Part of a small language model's weights.
Architecture: learned positions, biases.
Each number is 500 + 25 x the weight over its row's rms, rounded and kept within 0 to 999. Layers, rows and columns count from 0. Numbers have three digits each. The size before them is the row's rms in percent of the matrix's.

# down: layer 5 MLP down (transposed), 320x160, rms 0.0724, rows 115-157, columns 0-159
# up: layer 5 MLP up, 320x160, rms 0.0762, rows 116-157, columns 0-159
down115 103:467492524505502486496496496510494536512488495502487509534503495480518524508505522471501471540475509494501483514532510502527495536495436457498530514476466536464512487501483507476538548518489501522517513492470476507493514548472537519484504515502521432477506496501539481519531504458489499494522491522529540505534497536469443497447490475455511485514482535514523520496509496497511472476538539495516500450488550493491499519491502504481510482578479454491513501477497458480496464421509507
up116 095:516515507490500524517494462499500560528474498513512537542474487484504481439496536504481491510456507493444491532468540456495492507499497473553500493503529468474478499538533488519514493541502492522504524512473491505573501491465514498509482475517491500492549494471536507484509474521501544493495497521526499510506502515528497466493534495488507478484463519518552525467495521499479488488480442508508518515479497473484532551493483472531502500546535490485489473520473502460485417493512469
down116 101:483536511527452479450510441538483496536501485482498521474493496482525536486502498480483527465481505484505481506457509515485535485517533531495466507494509483513539495474448483490502472555507515513519527484526521494513534513457511542497500470499484481485573475483485499520554465479513472503481496522462502504487495486523481504499536514476492527513514520517483537517492510560508494484467525499472448543520511506539493488513534521494488533480431499526501491507453473491554489498493478
up117 088:470438482498466494519490460533533478503497540481448458469515486504503522505505498511517470508529504487456509516491484491460520500486543522488490470481492499533529477476502483496509534525513518517542457512515466497526498525506480508477509523494507566469462547492464508508525460478504520518489531538494487535500531482513514504494480547459507511541517495511543466520482495498564488504519471560508473540512477480470519503512479458497486511462453504473499520531502497504451513491516495
down117 095:500511506499526444479490548478473518540493526533513464502536467522458512490532479539448444494481498509523458480460518532491504458493486508500516520486482510485511526499474480489490548492491511496505501484469501505535480518548505470540524503492465505510505500460473476511530469517527518499484489483493488510513488515505505480524460491499443483495497547510490481533445485497493487526526522511515513534542495499512521472500582495515531526471476512549494481477497514473562495468486529
up118 100:435484499499489494509533493526513505532472526539491525472522534468499479509500511517488500540475494445420481477478541505490458544479466465476522509512501478512533483512509519487503469471508470547465492524455543470513482509478505522494494489521495478511476495491465524534485510510490486522494521530492516518528461493480517535492420478531494517497486534476532511515507508473476513507518485486499451508497483517502509532515502511543485555547501510523501448499548499486512517477485521
down118 099:494511499498537494510547509493458533519527532493491482529509500461481481501528519493529492493510512491509531523495511510461520490550493470433534466503477493532468512493449509476518490475476537484557509497485476487533531512512469504505523521481464503494502527531514520448502485511489442488486468467495463561558495486497475519495467518481480458501531498527536467480503536513533491492489525470489514471465461519554528467504527484481478462537510470524491501491509522492492511527508506
up119 105:484520513508470522522500467524500478543479500518551500512520477462498518527485523478540479530553502479510488497438490521461507477531485464497505503549492526479498464522478499465479475524494503500494527543501550480484551511540450507478524517511498508501459548472500511528485510505493497512521464517531492490517479485524489514482490518528498513520499480484490510451467458515474536503540528498487525459521484466508458484536504522492453499495468490464547487450502523492489468492460461
down119 103:484544519520472502448492528460504527537478493521504481488546514500454458501508495547497494509493488505444525517553489457559496512467511492521516488491485469509481508477498522523454515518503502498530484535500495500531472517516512473455499498520453491501513502542490538487525476471487508491579492533517490499482487481491508497547516468492543520482520541476495501481480465532539492470477487546497499514471498489484470481467498504491481511534526442526465519498463490496502523543500480
up120 100:519484523493495497467464512514523505481494507559519533491499490493472514469441477531493535507503533480545504518488523451473499502478520474535448527496478493529506522486494558521525484512515442496498507479491501509517519493522441510485503511444529485522479520507549476474472455531450505509462514495487479456561503503500526555486478516518498486488466528508455519510526492512482526512514463519504520519515515477505497522496527515499494479490443483509518467478520515456461486507519491
down120 099:496491511511505460482486515478494497493511492495483445493484503491527477460479494548474493469478541483495508507489522530493511476558548559548458514509498482539521490498520512504489497494515519517465477473498491466486498457510467493543537513487485512447561459523474470528471521512535541515507487525516489519501497483502490501539442499492537512501503516484478530539481521521555521473507511496547457489510510461504499486479540487494490513495527482500522541506464504454474510453478515
up121 106:490498484524489470517512493506469508537520503498497480498477490502527476485486465499474473511514544497487466499553461479527464507511484522525478500518521483520501552488529480499512467507470464497503479541472540477482529556470479505494455475481482540550541513524473527526482490471513474516473521511502508513569483508474504464524534497478474495513489561516478485478514524465519506474511520499482500489508498483473493494520481427526502527547539515487520469496540475473561518493479486
down121 093:470464499511504480475489498489495503542479490541513531495505507441474533509484523518493526483514498513538485554531528495511526509514463492485498559477516505496516491491498506521529483534539500512514503452524499494487503441477484502499498527474501513526512490489505449538508530504502503509485480510523507511469447507535515515525463492520463487474480464510526549485479466504515512500491495484400449480530538555511491498448494497486504494499507518472476455538520514527484468508468506
up122 101:496511522490472523506450471504500506469461497530465543481508500472509510557529523524455550509515454534503491522556520495509518491465504500500504522521499496533505580507521489462501539489499507488449470484449490480474497455484502540494543504522463514493477532488526485505488525489481525492481530528503510523528496485504500508519446501530507494505458543522509479511491552546470479506467478485510521457517510528504494489533494499463509496524523485489498484457470500463515498514468476
down122 106:475482498501540536479476496540500484491498550452530490469509497493510539503484427476532455470484500521511495458499541519499526506501451510485474509485506489467526482540533504500515508508530522515511490507491537564544483550532456553500482474541512490469512467526508478466499462509485499496510531512533502487493516501499539505458502499480494519500485500464513521472499480483521539479496498495506530470481502468508495521537478442487511441523513473476465532510475509469524507504502530
up123 103:528539500472436548515493503505511511506482525549526518485516509498495472488486481526491489529513474487473472543508485482550453449448522508510464520511529462537471446486520504495509527555509505524501481502486509502476551477519470493516509536514525504509500527485494496539498516517485476515495456503477482532474495488521486494455502463526499475547452499449445497523510487501519485510510471497486488532551484522475537522506456481489486514467510503512510478500489458480530467526493495
down123 114:518490515452489527500509511511451520499463486487455520504479520497513535517544498491516470487517503514523504459486523518494510452524499478511500496532490473500490552471489517501498494489426525475516521513510486508548530531494513543512461541538492507526500501472514470520485482503498514529498473497522546484465485495502545492535500538467527503468466509493524514477498504487458515449504522557531465533519455492494514477511474521474479462460466514442498533506498496462530542505490491
up124 099:529465515490506473511534502535498488479532512520514492533524516473497477559515507482504472503459500533448447499526512488539498501465546506510520545462545433494463515440534535498526498495493537552472517492487494533535520500485490492506510496517484511479468492480480491439537524491497519505506492501481502514485493489544479501503458467516522532470514521507496485481519518474511491471465473535490476497501503534522525480482492467497469542519508476500499493516461517540486547453518507
down124 094:526479449508517526503471548453495507478520538506506549507496460507512462514519479489499529504484455486497509496497508494537468548494488536475507470549516482489471477484489469526522531543475518497488442535478460476504506477493510454472482533487517490564511514495529451524517528508525525519483538505463507495485470516500517509479464480503508464503508508495535487507499487540460502500478503506467487498508522488476492518527577540472486454526522531486500489501483474506485482543497474
up125 106:534507491511496511518513521541500492525524515496489488498451490503512526528491480518507505504462485489491506565521464523513464533497514504521512475512517507522464467440453468512496503437532488478457490509512477466518486454530467521517446563463495535509505490497515511489486476475507502470534552506521470510508518539509521494510523519474492532485522518528486470486526474526459460457461459505506539499519482508473487515496501512483482467518528484488485539466548491518487524535511506
down125 104:527543529515498506495470475464460487511443488532490498469498510490513518530507466476536497507561527474502499530439490511479507489464519526511531530472512478520491482504553451474501515451500509494463470514464479487483530524520504520506541514486487524544491508488499478528509545478474495510489502484470473490491493462455480499469535512517535473538485511501466505474492478509487509507502527490519475524543496503538556502492511557514489518449481523515484532542478483486508463539517494
up126 118:485471472500523471524471472475507466487505514470560476502503434493501541501494469484481529522530508540474490515534448516484447514517495486492505517519507541550520490501510461506516437508541489502466503534439491494516502484475510499477505471491513515498454495500529530524503531485532528539488527512486520477471488440504510523468499443530484516525481509517486533542461512475475506493501488511523554532487505487482522502499529494527481502520465512480486474468524526496489465516499497
down126 116:503530493501486493521518448466518523495525512509503482496490473538485499530472504485515514498514469510508472534533504512500494533477480542500505460502513527468497562481497436521550484496526454475506504505530516460515510540535514481502445524488476483523520498498474522492490494519512453524483542507500520504510494433489485496504474480445482472489478511526509470512485523537511485498522540524513440517440478477506497536511501496495564482507488480478532531499530486506540456481511522
up127 106:480499515464502499489527480472530516519474497590459522519518493476501515540486461456478481538499494510494475476481490479489521510479488454490502499493493549499477496529505445476553506520528512494498540498501448518496512468473531491483514448482493494533522503494513510553493522501533527480525526490554490473478485477514461498519487461511470462501513527492485495521461480513519521464501526516505504528510512482530521487494524488500473490524533546456538475568515485472483507498523496
down127 108:499470465509489536494446495550523515477513477441486523533511516525490496483477533516490469443518525488501500484499515539480531490520514492465531494538485498493542569520489515500438490504474485480519483499509518497542486509517526499535532445475480482520498506490464506463522480470529470501501510494562492489541494546491517496504497512458515485499454493506520483475512468495511513535468521503470508524481491518478486439513539510487523498527507476503476493524527528481526468531462523
up128 108:536497497510527479479471484495521516516446502509516481524530498497530505449503503515497469537465468484478483467496508527501510532525535546481491503507520472447511478502478553473528487490482466495535490500428515506452506516504506496508536486517510480496476531530505509532509518496500485466456480522497503444467498516472530499477538516498489490529513480538495547461482491468521481500517486513511497514490503518555442553543480510490474427488509509483539509493493523519496535483517482
down128 101:529523460522482465461514514509556520502504507465531485504437470491598471496464532502512539476492502529484507472522500496527518501503485467494511486529542495477525492503459497515452501489467514464521457466529537500481505517467490502505478494478513504520494501532483452458499476488465501533503452504531500498531501527545531488469503532535513495496498500510503476467506498533517512523462504544496518447510529497476517495478527528522520523474505479488469542497485474517501498521473510
up129 090:522504529492478582482482452512523453502467469517520491487456543468459468554496512481511523504483511494557534481524487522524499510536505487489490511502486462514469482527445507507503472505492537505524510500473517496473538473510547486468484517495505453501488487545450517480462501530514544477529467511519470515497499470510531454492478496495487484511449507535546522493509529520503503506490490485499541463498523505504521502513491508489539489519509507466523519449486493480497510476504461
down129 092:478457463534551485512507512446510502506525518511477507514534497490513492482489458519473452501561481529502482494508509510511502477508478502464480529504527518516489491456467491494515507516522458475477522502527502504535473483511494500515525485488511510510497520476487486495520496485515494520477504519499509483516454499541511464515511521511460495473495495475470515452478480522454519516465548529493472569456476501523484450507504529498488533521547540537463485489522553465548459524525533
up130 093:521478504538502468464493509465479514475507485508508552496476454541525475494504456501497480509505497510523485484486497491497504489521487488503501511536537546499484523521502519491505495490532512517488495512500551500526550434459550534472506484466474543498512509497489564499493483512515503489485492473426513496509517496453481499473456514495531484548459496516494473469506508499487465520473549533502522482506477545538449479490513511496519507541527487478476531461510529468475504538486511
down130 089:521498425492487525565559534527479483558518521485515486485513482475498513456513539538460529535474490512497480515490543479497520543522466469545508492480504487510482477489506514481438490473513523470482531499493465505471480515481494465482483538518521456522465509478531519526502504540482485495480456499524494479517496533504490501503528500504462553497528491460501500505480492473453520480500460519505490517518491478486527521548508521528464491517478516532503474471508494482516510490521506
up131 098:467505518524465485517541493473500519515531469493492529498496471530497528506531467501457523570504458492486495550542505489520514466463494555500512505521455496500486477473473499467469467496494477485473498519511511507504537497464511477478464467506532500491473494524486500468471521507529510468469477504491533530491501489481492512490542572502484500501461430509486514495512507542509502492510521478468469542502487470510513485517506496529502526494463534519476535554542503524456468504475499
down131 093:522472468522505487537529526496510518496471494503528467503511546459504521491496475494482492500498512538459555469444537484459485483500508477490511473541514493579515500493507473538501490487541501501468515519483516521474443492516492468489522492517531541511504520510497515556501492517515473517462507472531499481503442495525511517507506485520478526498516494512499517496485466441530545491473547493489494528523456441481547525509504520520468482451492463479509515480501486502488504515494485
up132 094:477531499485501482546547479535493476497463470465454508466497457491495561507532467506480502493487456458490515482470509508502512491528505481519480502524542486470523507478522497486541500535503490491510507537542513500493522479475499540508518517502502509466511469509483493505430497498520466501527532535543517519485499479514543459480484513521478492495490526513525464489518538493522543435482481476498525460473480524532541478464503529444510504487521461489487516496494517490506548500532481
down132 091:536473569527461482494466503435461507506527458513514495504535500470510499556471501531527471502554482526522501487497462530517499520447500534509511517468502539510511469503520518508472491464487473526488535478481494523480483504506486471457501510495488499515512531497541521499536489523513539469470504498486475480483485493506529480503501492470454487493513487494486519548475517499496509585526512455467480519515520476518496533495500498533480512454459520536527486499506505514465485503490468
up133 088:464476499519497480494438492517468511504525460512541494532524504514530503511453488464515493510477545514516481453503506546487492530510495519477549464529498484491472526479541504519466511503478488466484480511534498514481512471504536513449464522477465503505542495463501481479486523467504553481524493502570501479483531555485524529472494492531526484506496495509533499497526507463511501513479483472523535493501524503497505502487508488463549497448472535536505539509475507483503483490558485
down133 082:558478479452516491486477510495540503483484500500495507495478506522482526499505468511484500514462487558486456490488530488495485518490520454465458546488486465512507497482504508491484528494500496518474522489497484480534495505475481549470499542530497495551475480501504541524528479532486500500463506512481497544515492488486509508492497477485454517537535477546453478499534520489481529542492501491484474533508433521484453525450526495512472467531542510516494495530491533507479539538474549
up134 111:450495509480504492531519490505547489485525491459505502506518503504517512515584471494542492512445487462534480533473492498503566517499500475488469512474485453518510481543453507474511501478515578506479496499543476506505531519480495474509483496504489519490498500483492510519477471482489481493506517543447535516499499512544515527509489559525489479491512499522527500437496476489506474465466492470484513530542501468471508510505491462508480527485504525496479472542489474511452493492503513
down134 111:466499502492513515534546504495482506497458503469482480481543479502528516487494496504478454550492536485557475470538493515446532494508510518539477525466511490463482510510514504476498473517465510510525526469456566495482527521497518495534525492497525538454512521514510541489509459472490491510486521504498551513528491462442504486478479498492486499473474475526522479478484471473563480515515520503459528515564500472484478512524489462541489475501500482476480503510515496497529482524518499
up135 100:503509533484533553498537467500521504494479453467540490530491499458467527506479499498463550517510486484476508500506465499453491515503477530525474489494497510491494484525524453508534528498490540502494467445468506519484507489513509495517494463466562468512541539480470506516518527493505480490517502593484518505530504501563496518470520511502458459549513487518508487484510492500482493524498504487525569477488497505466510455489520513502524507461472481493464486508490529500497507480506508
down135 096:496517532531465471501459478477511534485489493564491449531503495506502465501498514508462508465533511536521502498508516506518445454508557440536475474479445493546502501504487463499522493533506487513500483482460506481506528501522507485473519526484473533486511509534526506510474494469524538507528501499482521495521501471438527479495518490492495513551504520514498482494467488520523487507463523526535495455503486513454499508440489477489508512487546515525494528476526515514473483544487531
up136 104:492523509523430550442493499491507516504412535491508467536511547531510491506467536505523499517493497483483504503521497492541523508490519464501498546538514529504494477474502580487483503501541527503488509496510500457514490501494493538481507468501516479474555504475502474515504533508476489516518476491502490496500518507482507513514532495504546520490484506521507541483505449492521503499525446536518499487501483522505504500473470495493471482472490470486469499426491518462498468482446484
down136 100:479471482520485471511521500491550508499484469502476507518488480517513531496506504509540543492495551525522516473527491510519473477515520499487494497449484509500531500506490498494528513479512501474472509555473547469525471453557543528502475503500517496485474514487495531477468545481494521497507479490517486495507499453462480510463480493506483515452502550516480482524480539480496499494498510509461458505509538468511514466526536494494487453537503467539513501505550449530525502424542500
up137 109:491490488498572478495527519513534524539473494474500485523513517505494504506534540517473474511504471429524454515498524539543493456499525493517488483521497473515469530528478502503545498475497474504491477486498470511474517507497482463504530517497479504501544548483448529516528482507478487515520495475502505512521490482512541493571499479448484524466492541495522505504495479445523527501519474474489456487497523501501459521499484513465463516477538476483486534508537488536461508501470468
down137 101:500517522484483512502498510460496551509505503486495533486506549480500475465483483481507486502530536474489449526513507505530477525503482517484487546505532563544494507484478489475501468477542441463499459480464550467510506508510482489508452484516534551490500477538468532525491529520495517487485531445515475512506515494534505516479492500525486519441505500458519494474448523473494509523500523517494522516517481477516520468453524489538543483516506483477520532535516470494461501488483496
up138 091:455496473482514482493554471549499499527492495478528479549488494465535516526535511520506481464488507492499486498474522450530472474512493473528502492486526525489531481522478516588434469517501513471501501546494536524514496493484502473510520492479541483495513534496499513536474499529522503542514501478490511500477487498549469511493481491468502520489464524511548444489489514495541483523490463508473489456475500513512538496527493509471505456524526501506501513463453492520530528488467515
down138 089:535511531501489530522501512471480477452512484485475469460532466494488492513535492523499503456491514515498494509482493569478533539473526521527506506504507506493530535513503410506499491461496487525521521509497539485478542537536516524469462510521518495520484490484509462474494483495486495473507500514495492517470519519433464460519478538473483481526474508485530502519534510504478551495497532472495482473541534498555490555476482512477509493478514498476470484524471497524459505506507467
up139 098:523526501488487483518509521519494473470528507485526514527534491549473526494484507508475578474478535474498476471513493519461454456478477540452463485490512469509483535518489531464492488517533524503496472485523451472509500512458441515463514506501517489486448511483486500522462449521504490513511466497489508507493535448534526499483521528515543532509516471490493497529488480519542508480520533531512509478498453513510502490498502489531483495527478521487500483457565525517528494512494490
down139 100:527517460486511509487437514502510458502486508443543466467473487493480447493522464521519499470495482530539463489487515500523502490529554512449486461515490493527530489503541490492517554497467463532501513511503449508448539496501469516526459497484485529493515475499485500462513497496525506526521521500496486510484533500482544539536503523524489528492493500517490509479539467525442481503502426521468518487506499481509515480508536532525500499502495523510488535511518493494506483511466540
up140 097:516535501516479484496542511508461504504537493495476462496530447535462520503518486468475501536551484467497510487471517447489464552502530546539495478472503490483481518460470488488489485572502493494499515482510516515512504528485512467517463506527496458505505526524491517482482513492496473526493484468560545490490500466459509491488486501498452496516498502521539509543527499509494516498540483508480519479549478474450523540508539515491519479546474451464519481484509506526509508511520509
down140 098:472534491493536527502475501500520510474476495469499502493486472459506528501497548500519503472467497551505508491496496492495503512509463474525529543473500495501524449499535472547479483479511523512495518515473531523473490515486474484473451500476505525451523453471487458491489500484536471514530470507479540467518505517494548500543524513511484492475536490581492527449508478489503485511463513468540526513515493507480523485498512528481506519470495537506472490536487484506507515439502568
up141 106:507502502468482542491482534530495466541525514493469533533498502502489466509477513477475499532495508503524525528520464492495486493464479488439472516488495476472454486508486537507502483520503533513441479512495487457507555478492491505522487522509484496478481474465514511532504532533513488509558513472503489566461529493504496504530521509488488524454488540476509484509487451488478502475533514530537476575508517508460463432536522495483507478512502523493495511513489498484498547505480523
down141 104:472490457485506506489515546533493480516471483495519480511496496504548516501479520535531510480491515490468513511487447536487466538476527502502507490453494517506520472511528517477521541501524505479479464453495501492470529479485501511492543489512482499461515448474486486512541474523456520493482476525503422500533476491521503468565550498508449517535487495509467494517486518550476508551518495463490503468515511524528537519481505501515534517494479559504463479478501507487496490531503483
up142 100:528511480510515555537492484509488441488494513478513477459530461512485528486513500495475520530443558501514479523501483533509494471513541511518478498524511508454482493483472493496505500514483485492518495534450490521490518515506487539462494482459460526497480495513503500505535518516497499510502541457509498468517491465465499448468500481451502511510497497499466536468508549484560501502503482558491509506452470485551500509546467473484470498510528514497491459523513513498524482560509513
down142 096:468526533468485488508510465426476501466472483486536465528529500558519521500487486497488489496517500543504535491527512491486508496537513530534499499490463506495507512503509527503496505504552493502522523516506490469530486507468505510485527500513514492510503462501465473455491510499489485466476531505478532510506492518501461481498507473473547448479534532522484522514482433488527502523449487480540556509482541481518496551508468503491483501488519456480553474504442486466489514526522528
up143 103:546493497530481463537553497544569519485485528469500536478494518497536468491514495465497519484457501492530470478527486514513478485509529505472482501491549517495527523495473478464526508496517564471508524493489502495491494480498486520534506473503464549492517493487507526518480485518491507511468482517507512489539480521491538498510468526481515510497483470474509500519505495465492474508553516445523500514445492496557456463536493510532521484483520435500456467504516475530487485490473522
down143 104:507501540502543500455539505483460521500500517507478519494507510504538515542472502485521467484525509517514524507514495531509510516506507472432507488503522519485519463542543494500537460526466493508513477519483451526513527474491452498502518517495506508564480506505498444504519524507454518522552455503463478543500509467462470513486506496550467481486510495539512496501503465498489482540480501465495519512505532498459529490474535462442476456490507452500499500498497480468501520519487510
up144 113:502510530476526483495517465538498484515511489483462486530488497500488493481501428528508502482509439521464475471533463518486522504517497473479522479488476508526463483493473544505516504534470484521457527464527515512492492459498531489501481498461512524474511496470534497489535532469501528509505535495531527514508459524507482561472492570474477504473509496536503490488518487462511527492498486519513523522547460521499539531520497492486456513501513478521492431508527526522491527492474450
down144 137:490503530480495468478504455532494448512523489478493456533513523475493492490497450509473468522499468491491471505501511497477500496520477465462496495508482535518466504532499561515495497536483525517484519461509483523518503453514528497525509502527525511462503551476494519506507512507496482506538547473548479489538525467494466560524500541472490537446490492459542464511489494480479523471539507523523506507530482505467518523480499477518507456511515513536499475532481458488519515539454505
up145 090:530465459487491543504478510496536518487517526524503501494499493493551520496477497502486511525484517485477458461505525506506475544502524518535470479505495501469519484513467505505519571545539503490476527535519477465499507546495514499503511541497437487519460534485499508475545488462443522503499453501497539536510523542533492528441495497495470519484534517473467506490502489526512486479509523498505470488519507501472504533527531507484487502488461485487489498545493491464432474506483465
down145 100:487434499533449465513543540469510504538508479471461512453481499505490515475502493492497500502485485533536537467517506504495523490506546506547489522459495524515495521514514514491479469510493510552519524445529541488511492463561463475493519521510565489533492539484466464481485504510466465480483472521525515507471500511496510486493481503500462504519499526480476518510507504514502498548497482481497502497508534509517442519473500478499484486458486522530516486483477473494492479499529573
up146 111:476577498524473524512485498488501463508493501454515465518480509501525504512527501523512518552506485530535488473479528471502491515536554492487538496492495522530488540489529493457494477483514523459514483518478481467472486537467503483514470502481496524509487522475498522511468498501488556494467502504509519493505480483505494523488516527471492505481510519483498459482518487481431463514534514509516528483517512467503514491462523563525494570519509513506492480517487527490459499442445451
down146 107:538515523462497451476476524518471496517519501488548450552534499540502503531512454508483491508518497476499484499526488525491473480474468544486496487568498480507527463520491510489446448472501491514478477515468496516485507514513527504505491509449502513543482501555552523484472527506485465511489542501510476474535515533488562500479505519479501467520497529512476505467510494478512479517511469472481484478476487533486505502486557488473495561497491497473491511503493503473505533460524483
up147 107:515531528531499486506474495517512484439542572519488511519448467490509510507491482509477495525499528492502490506465508448498475489482504503519508490501540526493440504457492471508514495495461475521448506499548504551460497490524456534517504510468502515494489525509496484480489472528447537512480491457512527515476540542495503511511477443483506478471506490462482492537522515488484509539534453518508479500459525507484493489518533482509505483495543530514535495527500529525502533491534517
down147 093:504526498522464478548488474517485510520501457488530448511534543525498477512512534527527501512508517489476504459462500519506498502507469475479470517531496498509498529508504550515481485497521491557544530443525513513494491489535505502491476517491484501495489503505518471452468507519526476475500523484463503481458511532495524483515513498540501538519466462512521509479494473505522416506539495504491497477479460443501515547521474488546462506481517496507513460485487516502545453486542483
up148 110:482483506477518496524486502544475502496514472499549481512489530493536497527505475491500477528461517502503502488482509466511477513479522521510453458482504479536521539505485472492500459461548489465538433492508475482460489538491488471490520477508527482467470545499515480481483489534524463476481488534497534498537535519505522484528490491546471479549508467535474493490514508455488487530507534476534555504475495520551498501504479475475474488498527504510522476505541490522486548453524487
down148 101:477526477491486465520485466501507462513447490529494512503479497495508500502486537480528543467520484511485535513490482525516521444518526512465489485485544492493492501498523510497512523507513545532495494531529463498534476426486523529507513514463518511500484514456505513498487498507450506521506497521517503515500520455521506465521473547533497483478508569445507510490460492503470478556494518548479470490499514464535527480513460504504522520475512471504569473503470504496481475518467477
up149 099:531517545524491465490519489517505493505538483474475491452462486508480493505544480520510514516484524521494458480500523506524490466486485461488501490449523491512475507515492490487512526499499544508519528481513552545455535475458538508569504483471495547461504509487497505471498479554504477492509479506500481488444543498466475528519470553495521485474500513537478546520495475478483489458544527517504497529513513495540483498491510466524504554497484444473527475500510489504480482490496491
down149 100:532486518472518522546442485514435513417517440497519515505550509487506488467459500472483493478496464525527499499496513521499479514535480531429496525516515499497499456549517510502491519498495493492509501531502471478491479463491485497510489454465507504530480468515495494500504497504504494462465464477508487519498506510500501523488493509534521518502528506549523491509505471470537524459542527507517513503479524455477497552518530490519493490507551494504516459542467532488516519490485530
up150 096:533485551488526518576493490513503491491523520527453461526492517530500502481491488511481533505515487468485484506565451487520478504482503551497488506525506494497512510488531512462515507474499519511514473480520530539495499471500550432489463488472488469541519517497478502487520482530469534496525518507496550526502482491532509496489450494528462509467460479502469517511491474494474489494492496493494500425507494534539539507491487535499491528473479451523458463496487508504470515529508511
down150 091:499465451460452488484500506501490513458435473486498495519483521511493489519496527495504545511526507472494506472460505479493511493505507483541536521482499490455499502485467489549507469566522512499488497554470523475494521498483522544505544490492458505492524464536483497516501452523491475504506511503489446517508489476516501495510523494467534502503486507458500516496526499459502504478480531526553455506478446515506480506524466525526529522549550501491453511490536505546500496517516528
up151 106:516547487481511510494512495507500486487563487535522520482480515489488487497531480500524516472475514516458515459468525505481474514500499445537493459494463480529533501475490473501504466549446507456502474484474539546486500504496528515454457515470510508522545522471471493496511536480460495501508501543490497506487496484505499486505506489522489480507472500538486427544556531475502523537532516488493502508509515453467496508510505512531513551552499500521515496519494495472482536512473536
down151 104:464519503483504429511509488505495512521512525508469504521500465477503486503505472531510469516525482534484500487493506473437458477515515477471509521523539509565536475511543500483544521485504474526486502459489505507436568510509531473502502477430485516511527503462478477500529502493504506494464502527495493533545516498507495506529497481496504522517513514565513462484502510489445492469510495501458463494507487480541489481531543503505525484482510468507496512501532514538499458470510491
up152 088:494457509509518512481480491522515483489505508488511475515484539504481492548527473481528490492494517506507459503479497430488489469498522491489487505506539520540503475514542519494490503474497490528490463534471525525507501468477515498495572478480527505524486509471485490499528484492495511490519476553542559550474509484519469497480521493522496545469482492466535450454477481492538519473500539556516536493471474453502505543499483510498516499497533494517447495505480522484462494485453540
down152 093:526515505505465498513501516489497498529465503530523463495517484474482456462518481513491462486444498499549537492422483495498480517489536531437523483510490483516518495517517532504520522486536513504522510534494524467458501498520531492523506491495516485499521483525536506517474539498507457510448526489508453470511515481487513476510476496467482487490576498476479519518543485489501542466512533458485469496476488548493512463480533439483510510483523505509509500503524502547529491486480520
up153 111:519487521470492530464526495507492477513514547515509501494497458496497465523531493481509476505490503488518530460514491492487554524503525514494510466474447462480499511538484519466517504514509509495481531506501445449466531468522522562496470527456456460515507446509500484514493500505504466490501541559511505498491545505495527473491517509475514527558454495488502550478543503523490485500492497473542524499503439455495503493545461522494523508526514517494486470495500481511500523528489506
down153 109:502529517507485480466510501455485537486514503520534474520474500512495485464524518512456533475498505490540488520550565504488482526528475515467459504484523520525480469444564502532486532532518508517521524502489514540490507504524459495489534452482534464478492527484479468488468537550498502496432528501509483455502501489494537483504480500505487492495505476559468504494490525519486502535497514481513456493507509531506482481488503495457482463499539457546494493534500482507514497482501479
up154 086:509505529467517497467506486499484506492504469476528565527481487483501509497488545524481527518522503488517477542475478538516487493507455483490488492532543541531471456495488503454516480514500503512484507498453537531439469514480500485509499451457480504489453538508494477495508494484514509493482474510574533515492482521470517505507498521532502534482480493516504469513543570561489528473448476528498454492489496485484504527503512533477517483525469524473532499477467499521496498508501509
down154 094:471482556504424541498466498496520495466508531481494508518470538490524551485504481468495537492445502480476504483487454497497500485435503546441504508499511533500506522498462519466498506465512518526511491495523497475522488536481526499514544508559513491487480530492502476526496507498530536475456483490466466496449509501506499520489509528459503478480515497469506443542518481503494489506523522535499496543490508522515471502513478474464498536542538464524519510514531501493502516484501503
up155 103:514488487480447488472516494489474492475520497522503512501471486526494498501492541542507560563484484503493487467451495528471494523510479434510478479529514499492521498481486492510515506477552508497544521500449500494534535489504521519469490498483499498514457529478494502501544492487549507491462523476518528518508482491493548534496463492537483514505495471505510485475503492495507444459501544478513455507498472486490468543485518545507497483535522545492488468486497473476457483569479511
down155 109:500522502522511454522478495508483483468535505500496482475507501499509548477480494490530506471521529479490472539509514509475495503520499541499518517519519505448560487500520461548504467450469480547547480457449493501460494561468484511508505492505507498470471550473501499509568459472492518545490488501544512490508488471487499490487516524525507459484520505507449518507478476502451524505468504511533526506507486454502547490486512525531504492516481499499468553475480500480519516507519497
up156 088:519518487514476476496495470499514502512531502488480511492536514493537515506500499468457532499505463478520522473486510464532486485482467505452514450451520474507502494534514543479533494500544500445536501485546516494457509461504529469496497511497503530498516485469497508493517541544485510475522516538469440455517511523539525543462496502483530445535514486462500477481494500499524480473522506516514522464540514539491540472515514501549499512500473479496506517511514502477491460504557469
down156 088:544489524514530489496531487500517553501504455531513543518492535454482454519471461495511504522500483518499513487501478532497518480456517507491483478497500478507529537484540490514509486489522536486492533525556509500529494471488523469501475468505484481505539543481496494481500478506472519527478491471442506509445488510467495510486473482551483477468515500541480535557484494468503512487487502533482511505519482517511486479516464504456472505521506564463485513444522520530460500523501456
up157 094:494459545556511496491526474512481478487494487516510541512455493469484525510475513495496498485494498479538530530538494487547523512524478532494492495467468524560474485489558505475489454510506518505546492527490486486522522542492478486454519477478504463504488509469468474486523545439500495527475492477502481466479489508524475534505530530511509487491493562510439479489482457529512518522500530483469487503523512503489530503517460508503493484514477486470507481527477468482550516529489540
down157 091:491518499482539535467488444545556459477533491503497501512514452483534491498462468477510492490542480486476495477474561501490546506503514476490509493514503503502497505459506504489544507529501473512500495549475507469515464472508509523491552478521489513521500532521513517542478485438521541536509502508502457518491465490485541519509541514554499485487511481469497504532489507494455504501490469519495482509492493505504518517475482464523494496512495518471500533517503512441455513455519440